config = dict(
    num_attention_heads=4,
    num_key_value_heads=4,
    intermediate_size=896,
    hidden_act='gelu',
    norm_place='pre',
    qk_norm=False,
    tie_word_embeddings=True,
    init_std_up=0.0233,
    optimizer='soap_variant',
    decay_shape='pow',
    train_tokens=253800000,
)
Each number is 128 + 32 x the weight over the matrix's rms, rounded and kept within 0 to 255. Layers, rows and columns count from 0.

# layer 7 MLP up, 896x224, rms 0.116, rows 473-487, columns 0-111
[[148 122 135  53 168  81 156 109 159  72 183 136 122 146  80 120 112  96 130 131 121 109 122 122 147 124 146 151 100 124  99 162  62 117 139  68  75 165 139  75 166 151 120 160  70 133 127 106  91 123 122 129  45 121 122 137 103 106 101 100 150 154 126 148 161  46  88 100 187 185 135 169 141 128 139 134  83 118 143 162 147 138 108 125 154 103 112 105  94  98 145 104 146 146 146 178 176 142 220 137 149 156 148 109 141 144 137 109 112 139 115  85]
 [ 96 113 131 154 132 155  91  90 116 131 126 140 140 128  67 148  79 145 154 159  96 147 167 169 101 140 142  90 110  57 127 122 170 154 133 181 128 140 143 134 155 125 107  97 141 105 111 135 102 126  96 112 116 177 175 203  96  67 146 119 198 142 103 154 166 132 113 165 112 115 120 144  90  76 117 103 169 150  69 145 102 102 103 110 121 121  93 121  93 160  87 103 142 125 129 146 156 108 115 140 117 116 103 155 145  82 133 153  88 115 123 128]
 [123 134 101 136 149 100 208 141 141 160 183 140 190  83 122 113 114 184 137 146 125 156  93 185 168 160  69 137 145 161 195 135  95 155 148  90  92 131  59  95 132 167  60 117  59 174 121  94 117  76 165 123  77 125 150 153 140 131 113 146 142 156  81 158  53 186 134 124 167 124 121 128 130  81 142 148 133 158 105 149 133 170 212 118 145 176  95 123 108 111 130 131 113 130 142  66 104 185 166 129 141 133  85 151  77  76  93  99  84 176 144 127]
 [129 133 158 132 141 123 146 180 141 104 114  82 131 164 128 147 141 174 113 137 122 133 131  91 138 127  72 162 173  97 121  84 143  65 128 107 136 108 153  85 142 170 137  88 150 106 101 194 152 109 175 105 120 148 153 156 196 136 102 143 138  97 169 101 189 150 144 143 126 109 137 127 164  96 158 104  97 159 139 164 128 108 139 145 194 126  60 164 125 120  53 168 136 162 149 144 109 161 122  88 107 141 177 123  78 134 124 123 113 129 113  72]
 [162 110 167  62 127 129 207 197 125  68 139 158 111  76 117 128 145 134 118 136  82 144 158  86  94  95 135 119 139 105 157  93 123 126 120 158 107 136  61  98 143 159  81 150  87  98 119 131 118 140 119 103  91 150 192  84 121 128 119 157  92 197 123 132  68 145 149  69 126 164 132  92 113 143 133 140 157 160 137 175 122 140 144 115 124 170 146  68 213 159 126 138 153 104 106 164 140 145 156 139 126  35  81 122 111 140  71  92 125  61 104 109]
 [112 113 124 163 136 180 155 150 152 138 116  91 117 152 144 140 151 106 121 125  76 168 105 114 111 126 154 180 134 144 121 114  70 135 154 124 168 118 133 116 103 140  94 115  95 134 102 136 127 154 137 156 136 177 181 156  68 141  66 104 161 169 122 101 122 136 115 150 121  99 126  88 142 126 160  95 132 145 121 149 141  99 133  90 130 140  87 131  96  92 144  94 139 143 200  74 113  71 131 198 137 121 146 124 165 122 138 120 103 121 148 147]
 [119  58 125 108 200 101  95 126 136 193 166 132  68 147 113 188 119 148  76 159 133 138  85 100 156 146 106 123 148 101 202 156 103  99 139 109 153 198 144  98 128 149 161  57 131  85 135 109  80 116  88 119 148 126 145 158 112 126 151 102 182 148 136 177 181 158 110 118 187 160 106  99 140  47  99 161 129 161 128  91  99 162 200 120 150 114 152 192 153 125 114 139 183  33 121  72 110 136 142 117 147 127 109 119 132 141 165 165 126 135 166 177]
 [ 97 155 120 149 122 129 158 116 150 150  97 127 158 139 140 146  71 181 165 136 143  94 177 123 107  62 146 117 118 128 156 115 145 119 111 111 119 146 131  96 110 153 128 169 166 162 143 195 139 177 145 149 135  85 143 144 137  83 121  71 128 109 117  67  83 104 105 192  75 124 102 106  69 117 170 145 143 210 120 157 127 140 128 157 130  72 142 112 145 111 111 138 131 171  86 109 134 118 181 107  91 130 124 144 126 112  96  65 123 142  96 109]
 [144  72 140  87  92  94 153 186 159 135  83 130 149 190 106 166 114  96 143  86 158 160 144 117 127 142  99 136 125 121 109 118 114 153 175 100 123 125 130 134 159 101 107 108 151 182 124  75 111 152 120 124 150  73 128 145 161 111 126 104 139 112 140 121 153 143 163 125 136 121 110 121 166 148 121 126 119 103 111  95 122 109 131  96 140 111 176 148 122 141 169 159 105 125 133 173 126 129 145 107 112 149 159 141 136 134 122 103 136 125 174 135]
 [ 39 135 178 131 104 110 153  98 135 104 155 175 115 174 119 106 197 117 152 101 146 152 115 136 108 131 151 150 129  77 126  81 154 163 161 133  79 117 154 109 125 139  91  91 120  86  98 121 136 121 154 166 110 130 137 104 171 130 143 149 188 122 156 134 157 135 112 151 147 151 122 129 101 120 132 157  97 159 109 103 122 108 131  47 136 142 130 132 124  40 121 148 131 137 118 110 110 142 158 126 131 139 114 128 107 158 115 112 134 132 122 160]
 [156 102 117 135 147  75 133  88 162 175 112 124 146 102 175 153 151 110 132 157 151 100 114 161 127  92  99 119 185 159 122 105 166 147 149 102 164 192  86 129 127 163 143 156 139  91 115  97 165 131 159 172 143 166 194  98 127 150  90 131 159  72 135 172 103 126 118 144  92 154 161  81 173 137 140  77 131 133 126 152  93 146  58 103  89 148 121 108 114 155 124 129 123 149 115 133 167 126 147 114 102 115 108 127 148 189 110 112 115 129 131  87]
 [114  99 175  84 136 184 138 108  76  74 134 127 165 119 117 152  94  81 238 101 116 107 164 172 178 180 195 148  65 114  76 125 176 164  79 123  96  69 223  54 125 162  85 147 138 132 104 137 126 157  38 145  93 153  69 120 151 176 175 131  92  91 144 144 212 134 147  45 181 103  90 131 182  35 128  41  79 183 134 126 105  85 177 129 241 117 136 125 195 155 168  94 167 161  72 101  73  30 116 150  88  98 133 128 117 179 123 205  99 158 123 147]
 [126 111 227 224 173 145 113 126 171 151 143  53 101  86 195 108 133  95 173 129 131 142 158 139 185 167  80 125 125 135 206 144  84  87 120  61 100 165 105  70 138 134 113 182 105  93 110 123  84 193 116 119 137 135 143 161 180 105 157  74 174 133 122 161  54 147 116 220 101  81 177 158 103 125 193 171 126 125 153 117  50  94 147  60 115 163 108 113 127 115 146 178  89 146 128 118 119 148 107 108 177 138  37 132 103  64  82  88  98  97 172 112]
 [120 124 173 151  93 114  79 132 118 119 125 149 156 118 179 174 125 107 115 168 126  75 165  64 131 128 165 157 121 126 156 136  98 126  82  83  97 223 157 153 104 160 156 137 110 127  74  93 105 131 123 133 131 129 115 151 114 103 136  99 103  93 169 145 122 100 154 156 148 110 123 126 131 141 146 169  86  88  82 135 118 180  92 143 139  62 170 101  76 119 119 134  94 110 106 109  97 102 104 109 126 177 129  88 153 182 126 150 193 160 123 111]
 [150 149 172  85  78 133 115 173 126 141 140 108 104 142  63  86 162  73 116 188  84 141  98  96 129 151 112 112 148 155 139 121 145  93 115 134  89 172 112 150 161  75 133 149  69 211 117 132 132 126 186 105 125 110 200 137 111 146 174 149 155 187 160 141 106 119 127 177  97  82 130 124 146 170 133 135 134 107 105 154 147  92 143 108  67 110 118 143 152  95 102  90 139  95 109 191 167 157 134 153 124  98 177 152 111 162 112 180 127 104  97 159]]
# layer 7 MLP down (transposed), 896x224, rms 0.115, rows 473-486, columns 0-111
[[134 166 139 141 134 133 153 149 108 120 149  99 165  87  55 120 165  54 114 104 141  74 129 102  61 119 115 117 164 145 137 112 153  91 124  69 139 128 135 115 162 160 116 134  85 144  65 186 131 124  93 199 124 129 155 166 130 118 109 159 134 122 135 164 212 114 144 131 160 114 138 160 149 112 164 151 122 111 140 150 118 103 149 175 205 135 161 164 111 111 195  81 190 120 141 110 129 144 140 127 118 112 140 132 146 164 136 211 141 143  56 129]
 [155  79  94 184 153 112 113 107  86 124 162 127 161 150  79 135 136  84  83 161  96 131 148  92 146 119 141 111 129 159  96 102 118 118 103 111 133 129 155 101 159 150 135 206 145 126 149 122 174  99  89 159 163 157 117 160 102  92 141  78 109 163 146 131 150 124 128 196 106 156 127 137  99 136 166 153 168 166 134  70 146 143 147 128 156 128 140 134 150 144 121 152 215 141 112 117 129 172  74 154 142 105 156 127 118  81 128 136  67 109 155 151]
 [ 69 130 137 130 114 104  81 148 152 171 131 110 117 120  80 111 127 184 107 125 132 125 137 150 166  96 102  99 176 107 140 153 143 151 120  71 114 100 127 138 190 125 138 157 177 159 127 122 108 165 115 167  78 151 102 108 118 175 184 107 115 115 109 174 105 113  87 161  57 119 169  65 189 123 174  84 109 136  77 207 106 100 129  60 101 149 156 148 146 161 145 106 102  93 108 158 148  90  83 129  80 124 129 105 128 100 128 133 112 158 127 118]
 [176 164 108  82 125 106 117 110 115 110 128 100 114  65 148 113 164  80 137 132 125  99 119 134 122 134 103 161 113 138 115 147 130 145 133  80 116 139  77 165 125 172  87 179 125 115 109 135 133 140 126 124 174  84  68 145 105 122 140  73 147 146  47 128 119  97 105 120 127 168 159 134 134 109 122 103  97 159 156  96 147 138 137  84 125 103 149 140 169 117 155 123 225 149 129  75 156 102 145  86  88 143 102 145  84 120 137 165 150 146 108 111]
 [140 124 105 110  30 105 183 114 160  86  75 125 150 140 150 156 134 147 118 128  84 115  74 134 185 163 118  86  69 126 118  77 169 133  86 152  84 112 176 102 202 148 125 139 120  37 120 131 125  98  76 136 144 119 176  97 158  88 128 128 103 137 163 170 113  36  93 114 164 179 102  90 161 151 168 168  92 112 187 150 151 150 183  92 109 169  84  87 141 158 118 165 109 109  95 106 136 158 127 154  93  44 144 165 123 115  72  86 138 107 101 140]
 [116  78  95  99 157 108 113 143 144 142  84 109 128 141 150 163 134 161 123  95  95 149 167 140 151 103  65  69 158 143 119 170 176 135 106 138 141 134 123 118 199 124 110 152 116 137  94 139 145 106 121  82 131 121 163 101 139 172 162 143 103  96 122  86 166 132 133  97 131 155 161 168 112 100 143 167  92 164 165 119 135 115  93 184 168 147  97 148  91 116 154 127 113 125 110 161 158  92 128 102 169 154 179 138 145 133 146 128 121 125 101  78]
 [137 114 143 127 121 109 130 155 106 115  93 161 120 109  88  37 142 123 129 160 112 102 136 105 128  83 167 183 116 171 129 119 150  27  76 146 123 121 119 149 149 136 130 208 151 113 103  97  93 162  89 100 149  57 120  76 144 156 142 151  77  93 159  47 113 123 139 168 173 158 138  93 136  76  86 129 146 107 131 150 159 114 109 159 165  53 151  77 159 139 133 142 131 139 111 155 112  80  93 142 153 136  76 219 156  95 200 142 132  57  70 130]
 [142 149 102  95 126 157  80 143 188 140  96 135 146 162 102 134 176 163  72  61 115 142 133 166 141 139  98  94  74 122 140 132  94 157 117 130 140  88 136 161 186 114 118 123 112 165 104 142 117 159 130 148 126  62 138 124 185 161 146  78 149 119 116 168 113 131 124 115 126 124 164 180 133 120 129 183 101  96 167  95 148 111 178 141 120 156 155 166 128 154 151 111 134 101 107  99 127 107 158 149 135 103  82  94 170 119 113 102 155 146 114  80]
 [164 118 192 133 159 127 117  79  92 151 121 102 154 101 116 135  92 125 134 137 122  62 136 147  44 103 126 180  85 172 170 148 101 126 162  87 151 109  93  82 116 126 118 120  76 106 144 103 101 150 105  96 151 133  68 164 129 126 122 129 109 148  88 130 118 129 100 130 112 123 157 134 127  89 154 118 142 174 185 127 139 176 119 141 139 151 106 100 144 123 163  89 162  89 166 128 133  93  91  78 129 127 124 135 154 140 135 148 112  99  86 155]
 [ 68 115 111 106 126  94 113 123 135 125 175 149 105 133 146 103 188 122 148 189  75 128 128 106  43  91 153 136 142 158 131  92  98 120 103  99  87  93 105 142 118 146 127  67 104 133 154 136 102  76 175 106 136 111 106 106 149 138 142  98 130 104 154 153 156 150 196  71 110 129 162 173 155 126 114 114 111 122 140 145  87 105 122  93 130 116 119 130 146 139 126 181 117 125 122 135 152 133 112 169 127 139 135  50 132 154 145  62 162 115 105 145]
 [ 84 182 149 126 151 132 127 182  98 158 101 145 199 110  98 114 140  87 140  60 113 167 161 120 106 130 173  99  52 114 117 146 101 191 105 127 104 163 140 139 103 148 144 166 114  89 140 187 101 113 120  87 118  95  71 129 111 108 151  97 111 139 129  97 157 181 150 102 135  92  90 111  66 124 147 145 121 170 133 114 149  91 158 137 159 106 205 134 106 104 153  98 124 125 143 113 121 111 131 143 123 166  83 112 106  77 205 130 178 114  97 191]
 [104 125 127 119 115 126 229 115 149 153 111 118 163  82  82 151  74 212 156 114 141 167 121 142 222 109  96 207  59  68 101 118 167 111  76  95  51 148 185 217 177 131  88 179 121 174 105 100  28 134 110 229  62 133 178 110 154 163 102 108 124 135 116 116 109 111  52 111 116 115 143 119  68 119 193 137 134  88 147 203 134 139 175 158  95 138 109 139 135 119 135 121 123 126 159  94 123  95  80 185  93 134 121 104 185 147 106 131  94 106  92 174]
 [197  59 100 113 177  76 124 154 116 114 145  79 107 118 171 142 169 149 139 138  97 166 127  78 136 105 187 154 179 156 228 100 101 139 129  95 179 181 129 128 119 126 173 167 124  77 174  94 104 184 115 178 167  95  83 167 151 117 121 118 205 187  48 142  88 154 124 155 110 165 190 126  80 128 163 147 107  72 150  90  40  97 109 149  97 145 168 123 128 143 103 108 143  97 165 148 173 154 100 103 113  82 125  93  76 125  87  71 162 165  90 116]
 [124 188 143 184 105 155 192 119 133 126 112 118 157 145  92  60 116 135  87 114 158 126 150 144 176  67 116 205 152 173 115  90 133 170 108 164  97 159 108 197 150 115 160 128 139  90 177 114 169 100  82 114  33 168 102 124 150  85 139  92 110 104 130 101 161 104 134  84 169 137 173 102 105 155 141 137 162 134 154 111 116 140 173 149 132 124 144 182 151 145  96 216  82 228  94  73 144 159  84 137 111 154 114 119 152  89 213 121 104 123 150 163]]